config = dict(
    n_kv_head=2,
    rope_fraction=0.5,
    qk_norm=False,
    init='uniform',
    init_std_o=0.0,
    init_std_up=0.0395,
    init_std_down=0.0,
    optimizer='muon_variant',
    warmup_steps=200,
    final_lr_fraction=0.05,
    batch_tokens=32768,
    steps=8478,
    dataset='wikipedia_en',
)
Each number is 128 + 24 x the weight over its row's rms, rounded and kept within 0 to 255. Layers, rows and columns count from 0. Numbers have three digits each. The size before them is the row's rms in percent of the matrix's.

# layer 7 MLP up, 448x160, rms 0.0596, rows 435-447, columns 0-159
098:114119144152149150180124126149152123120202088132134149119153144137125143116123121083136133125143096104175126109139124093151164130095139132136123116121123138119129143112117152130126097098156133087109132130095150131156145141107124127107125112128125099101117144173142122122112101137087148070119143121153112129098125131125116168116098121133115153104125165125172082134155124105113095165172167120125131106163154158127137159198091130090145145128131157138105159129142141143053133113122194
098:151118106126126129111116151142185098112126100087091163163085141127094121140137140114200106112128167088158100092129103157143145167153114103119128103184143150112103117106161123111162144135138133126165135067087159117150127140125100162139137156136127140122110156086147101124160136149125117130100117117146123128097150140120139110154140131114128097147090173126136150122127086120112127118163150108159132143137161089133119140118099128125128174121160145145127097140094133152082065132139130
096:101159116142112116112143093099116125105135130099091113167113120139162136132144139178168151116139098109132138099134165122127116110136159155146160151174107103114161110120165130128125148102099123124141143133145111199150126129083122114140064122113122108101096091117093097136132109152099129134178121072159096126116097156141092142137090156097114084168131123171124137122135177169106125130132146139160095148137118123142109095110133111130150137145105138126142170131139119161163165130093127
097:119101166117149124160117129166103141084101135122108155156083115140163136152127150097070141133107120122137163120138143131107145091167113129128115119150168132093121134100126055137150148112098132139137080163146165120152156127123106146121145125131098127084132145115122127131138136159137107135118130108137129146064119160135175125153111108131126116156140144133131135104109155154136164086112121157130131134121132105183092124158114068122097084113156186134134114079118118130115165132127169
091:147134167111157147182094144126144123169125111111111121133147108089146139116130134128120112137152135129135107137098139107126203150143120118136136095107173134076158174118145151129190129118093118143134139168134086126116100140100066138139149129148120142125154135124142129116094133147138155150119110093114150132145138154127127117065102136159139055138156129139131085163095143155135177101119139120098120162076139099129105155106128139134102121151153122111123128105150082132148139112105125
098:138172120179146123104129124136128078134103121108152118131127169143111152107178155135151121136087157130093099121136142149117140139053127097102120102138152155146122165171130138140139137126166111123139128130141144145086144074116123147127112134140132137127118137154115184075111147131110175117125099146088182102106068150140130107119155123131119109096143098104088167118126125135135166116135162189118101092121154096131101126134114125117142123176139124139128112103107096106143114121138148
094:106092161127133096098125105114145115119150112108156127134110165093115094097120159117151123161111103135156115120110145079156171121155155132152135173153133089091141117114115143144123116178117119147101106083135128125106128137123167099128160099109104146124104065126142149154164101168167151145133078131142123106152104157115131132112117168138136105103103101095134127124103107115161113137142105101161113113120156083098159119123180114127160085144127109116113137144078132096154115116088113
110:152106132124144121127175115145083128128126143124155120092133082131118167119118136138132135131117145065167193146141107141133165096161122117122191097156118105092126104122115145134142098105160168106119168184161120129103127113139123135127122145121151188148087157128125150115105119149131117109147141112146123165141146116101133130107128124134161141137094090145150152154123154165153162150105145139136080169167144157116126115124091151141131143182146112107166122143168148157153123143123140
120:136144136109089096116137141131113125101077182147113094133125102108085129150169163113118149074121128115104161136121169118090074129134112120092121135161132134136138151122082163083085088139114177116116124110168102134118136132103147160165136153199111152131174127123125112135148131126126126128115145121117181102123102134112118093103136110167120114145146152106146106120104108123130137132156144119132085089109086154116140142133143149156122110117093156158119120120095109158112130179122126
105:105124143149115153099117108135152105100162091094142121095132111125106161131124104101163096140121170098107098129127126114143103136112165158125124147131186095150120089129122123101099133101117064132102138113121070175130136165140129056137145082099120150109145118108186106118111141105137129136113099127190149152137134140087142143087124088137105142121151140155088137117112148141141138120123168114148090118112131091116145134124114095084117157144148096112153126112160145134139119127135139
108:150121163152124114156116121097085129180141134122112130133122092152151113072126166154083101153168126162145097121144162140169119128121095081115160097111089110130096131151108105152164117103143137112107110162147131129117172107117131092154078154114116114134105105105137115141130120133116111121108162104149138103104165130133148136112139111155101111093135131097118123160107094145145112125158150144092133110157078123105137156156148171095139161139152144113122077120124177087130110092120112
114:147118083098101105106118128118114170148150115071106108121085142163169153178128132131155103139128098166123132191118105125124138127142136123149130099183121145139151100124146120138117140144166147125155084137110112118180139135146176131119135148117103092137137149112133122148106121093103135095108116089130161133127117089098077099157102158082144116134090115118115128103144111127157088079131087141109162152112125099145126114106134127136126155173126138100132147119155135148153124151110077
106:112113107159125104121070044108139134139076127114094124130106156139092120092131137128110124125125133122070100083103091171117128126146145113163100121137131053138098147087147135143154143137143128091112081052128117121148129146142106159111135153149120119106144137164099100156147131136155091110100081105128128141149143142131104133154118137170122132132123120156119126151100096092149138095134161149137127143122135129133168135129122135145120107174144148103116121113149139101139136096132126
# layer 7 MLP down (transposed), 448x160, rms 0.106, rows 435-447, columns 0-159
094:135139146156106125095133158132106088134069102154136181148088112133149111122130136084089107123146141061158144142149140102149125109153107097078150084120128132110163092143165137113160152148125118133142123157130128140124139120129119132151140140097074152152126170089095143092120137130138103127146122140104109082165145123110120144133079123116159142152156101157146104112142102122122127136067112127134151118087169080108159120119148099118147123101123137148121121147109117148139081122167116
098:116107136143125128154151104076089144171089147098148092067112137124124096123137140120129121111135122096165127132102118119107119121136145124119128097150116179161130110093169100146155136096135128096135114133091134138138151080155114173167125112151083151106105124124162108111184133118130130156113122163123157189140133109146127106126153147139147115173126148135096139106082101118154108148162133096153119163100152104188149145133144147136133116105087107139138120153133123128142077118107152
097:152072117105119109133136129137205133131136129133167142109164115125139110128093149097113125156132111176132078147114106167151147135104139119137131134100131121141075087090134140096112099152179083121091129161118116121130153159122152110110140134160147175135122109150153106132138120131090152130140135086085137098132113119168114136096164142128096152078123104119120147129060118112140122121144132158119113125130131124154105167123126083114144140119111176137111123102164164079125126112115124
101:122136096099158126128115162106127129150163116132110114098133132154108121191120173141167113120125132093120094152109122111134124128111126093114121157143105132113146111117143154143116109144113123109125156104151101139154095127138148162170102105102128150207074109103129102130082137069140107102142131113118098108190135089144104147079136152121113120148099127116139137180157121111131099152130141144178156129153141138083148141098128169111128150148105097116140160170122128124148133129140088
094:114173138121165151130109117125138094126140100158119089119127136141146085128105115112144190119125155104145149165123047121133145121133169132084102138180123096135131178126125079121158122101144143119123106131152106140127106157087134150151095145102131162150110129168135150122100119150118139130112149089182084098155141117086116086142122119088128163106155079137138142143085154116125129115156140149148112134096140127113147143140160098118176132112121136124158121123127118103154132116136162
099:143096118151118165126130136114097142135147139205119149110122105133118106167114111110119115119141111122140148116116178152120102101185091136100123126099094132124149104125150121127122138104116123126128096148126113106119121123128141117155106167148112135171110093098130093152135110155130102133110087110132121091116168153123129145164133156122120122156111109166142076167131128148192132135129104131076153122130105100144116084117083135084133151122130147142148129142162114175093122123083052
098:095126144123086106113121144081095143141155085154157150201167136155111141178148092108121114154139120166113147127132123120172157158138133130143142133139153136150135124115131149127109171145098144121104073154101123143130124090124104149133127142144087092137130099127122131156078154122110132134140133144114133123139156127128145067113102113096135101089165107126138158088170181110153159132115132116130145109094114110085080149130152084143107170118137106091127123122155118104138116119149141
106:130127126143134119153106113121122125097153134095102117114140115115168135100125108134139134132117182108125172159164087144131147125128162132087163124143112111104131102136122152157184162138149158119093180134112145107110106105161128120115143142105125146132107164148112158168117096095121128100152129097131126126156146092137099145154124124110107134178104098119179155175140118156121129141107198187143124127156125136133134122129067115135167146166106108136118149152108173154180129120114122
116:185145156132128143147162153121114172138127142151143142116149128110131160117140129151102165135116077122132183146150133136116136097155125102168094104110131136116155170094150134140073119118111148143150145107122108116122127125117148108157111129169118135124134144142119136154142125182162128075084134134131088130093087094108119137100111143122100144128125132162126099129113146121065171095128137133121138114099088151093156118115151153079167129140126159132089106112107116126075098160085122
098:127110134121098148138125089118148125119160100100120151083155126111152088140123132104128121149096138145125172133112141134162129066100145162126119137098155157188125127161170154106093116102122075144109113147160135168129165168104170147134151119161128123050139145119156140133116094091143084099145144126132091110139116114142149146137097111148147141126115104111124107112092134135151138105138085136110114111072102149133108126171113102154133105128132114119147164171113140099098116120135127
099:127087124138159078105140112151127129145124128103128156174102127155119126132156173090137134140106156098125122144116151102145152137120111099143133091110148138168135068121146100178121133105123119117104119099172092109138137119116151136143136144166175088125109097153140168177094148061137089152117108101159144102123132131142124102140159115150166127089121154127146092157142141142120130164117156117086119121164109122079096109103124173113115098172124142146128139117116113141110108126154118
106:162120118130115119118142118119098106144136134145159132144100120149140167172158180113124124142131107108093103164103107147117085140136127097181143164106155174119109100077175131150149100121135130151175102169113142124116120126106135164097106130138132117095172139104142103150101120073128166107114137090094117132162156118149089141095113122151177111119130120145163105135102147130116108120134135076121141106141118088112141176104132128153122109121142097105167122082126101132149125158136160
103:125177132096117144092124112188173094086126136143136119130135140126121121093163140095095159145124125078117113146142091124116147147157133125099128144120122150137124084157084105081128151152133155096117159137121105127142105148104090113124105132113107141120110059169117163176129119126133130079162106157104116181128136135126152116141144108143140120102105149097139148109107124116127167104105113136116154157143140107099114161143088100139150115132116095149084123139137122187113138112143174
# layer 7 MLP gate, 448x160, rms 0.0567, rows 436-447, columns 0-159
099:148141115098101114159119176144100138139131146100142090071122151120124086098121131159110149116152140095117140105135122093128123170116112081100156138130108151146091136163136152170195118140095161150105121101111132139111100112088138097157157135156167161123095131110136124113128128139149160146157111126109150186104131114140116131148154169121120134161144071156101141116145096142136137096139153147145110136127122145107120093115174103153117084118145103118130116178097107139163144132111101
103:119149128085093115124122131166091129149109121144125106110134122127144097109130107121134140114106130102143148127156126100099082113127101143137166150123106123100119116146088135116213130113106126108150123107149152128104118131120130151147101113099143117116162164144070166138140102130208112153093087144106154111113139127120133141128116071131130119135142131143125128125121127123164157045116123148131142124127138151120159133088132134149146125158114125095112123186148068170110124092104099
090:156138086117146145137134133085109137118149144166158162102117141117125100088119129168135143161151086155100128180145101119101086148143168131191108114161145146101114120127111117138105122092160144135114150119118185111171111107146112122117117119144098135047143093129114110113116121151182122135134112146133159131084133132153146122108142118094097150107147119144166124104119141167136112112099128149100121094123115108142107163122101127178107160102139172156135119142147137109108120096111143
093:134125122129122105140123074168101122137122143088094140095105133125156137146108152169160121129151082146159124167096155127142140143168103080152150131123116140141143128107147090155103155145130117099149134159105095119159121120146139124139076182148121148127107118087091093131141147113135095115111065141084108128104128106138135151135124123129138135144151156097130114120138141152131134108160164108151092136161128122154141138102112145178148106168133077194163093106144153169133128126129118
098:133113174086128167151150140095104094119154156095152136140135104121131183146136114134123140106126126147144098137140114150124135162111086124140137123116073086125121139148141085128135125099137120162138165085137073126117140125115137114112118113150116168116114134125102141150139122101131135127152103120154153115121150135118134114087165127125153073180091184062125171101117165103156144118125154133119105120138109124113140156123132113076063136116116118096113133152153098159158121096152108
105:126130130128086117132112111138109161119087106109171128124122154129095118120112152103165126125116075116145084132142125148110144147150121087151127138150131084111151149142127167147069139108089152118114130117170135177159127145105148108120137131161106127149110115116073077132107094142116163154148118123165143121140157155138106139144120097122114111112115106090136152121133200124089134098149157133157136117117125135076104141077170110154103122078139128091158088144137112107146123142121154
099:136181162082135142133174156124082150114093126154089110119123111098102071149144139097171169117130114139112140156150105147134127126142123134109161178177120074121110113144119101136114140133136131103130139098142111132141093087140134141120140149073169167138081171143126094148081152106163147114135168146124135110153138086132109102135154103104134133115117121149127147123146103191103100105162113128124132123141120164130113125126128090099164112120114138154158123133138128172141112130129133
101:120127141153141179132135129145131107144123126105064167145095144112105124085164132121163130130122118154132094138133091121140135086135088127065094141104130126085116141126142125110103146158140148157113115119122102086130135149147163131118152130099114121177140125099117152158146113126099145114157094107092136150175107113125119097172120158115128143111120156110154146184145147081147110150084153116115156128071121114139100108147114129144094139142130160119171139093161109094152131172141143
096:137110136160136102116168134133132169105134135117121119088133161140105175109139124144116130099113103111109138122106071115147140118119073115126104133086124111139082149114096083146105157121150128153104104121135121096154174157162113140131125178085122137138082127131125094137138079130115171152129122148127109127112165119166138133118167167105150151151166148080150143123124114151133154090140124088149115106129157132173114097169112108124114136148086137123183142115086134132141125099099098
100:083175127127116155139172103144070179091140113114123094109142137109108132123100141132163116091129058129153156129137147111145142139164068115125100118153160162109125131146136152137105119111111115125152132157123127135117088149148115103091163118107099126164098126138137142140180142101106094103141111106088160105131126136145098110150127168107064154130134144142135110082118139110121122148135149125128133139122204095136170135122144101126095140121130117137116144106142144135159143165146138
100:151121162126142186119113108148150124129112130124108125151167113142124142111164074150100130125131162123127110123112131161144112135122101131076151122106120120121085110132082073120137120127131129081137099123124111080164104137089180160104117132117088137140108078153159100142082124134149091142136125131116168122098113131126113134139087170176103177084104093109108149156134077114146130092147170122129140136142133128125141134141155114108153091135126133131117095121116121121093143091172139
098:156158122116140127115136066162142113158136128107164158125141141141138124119121135136134132136099120134114065121143108119131108172105083147086094103102125089174099169134122162104169091156131172133123130093120114145148143151095085129143131130120103138122130089099097176138166130112105074140126130123126096109143116135130131136114132110079154154109150154138156099149139123144111151123098158117108070111143112129134120130149099162168146111111148165091111123120107159081080140141131111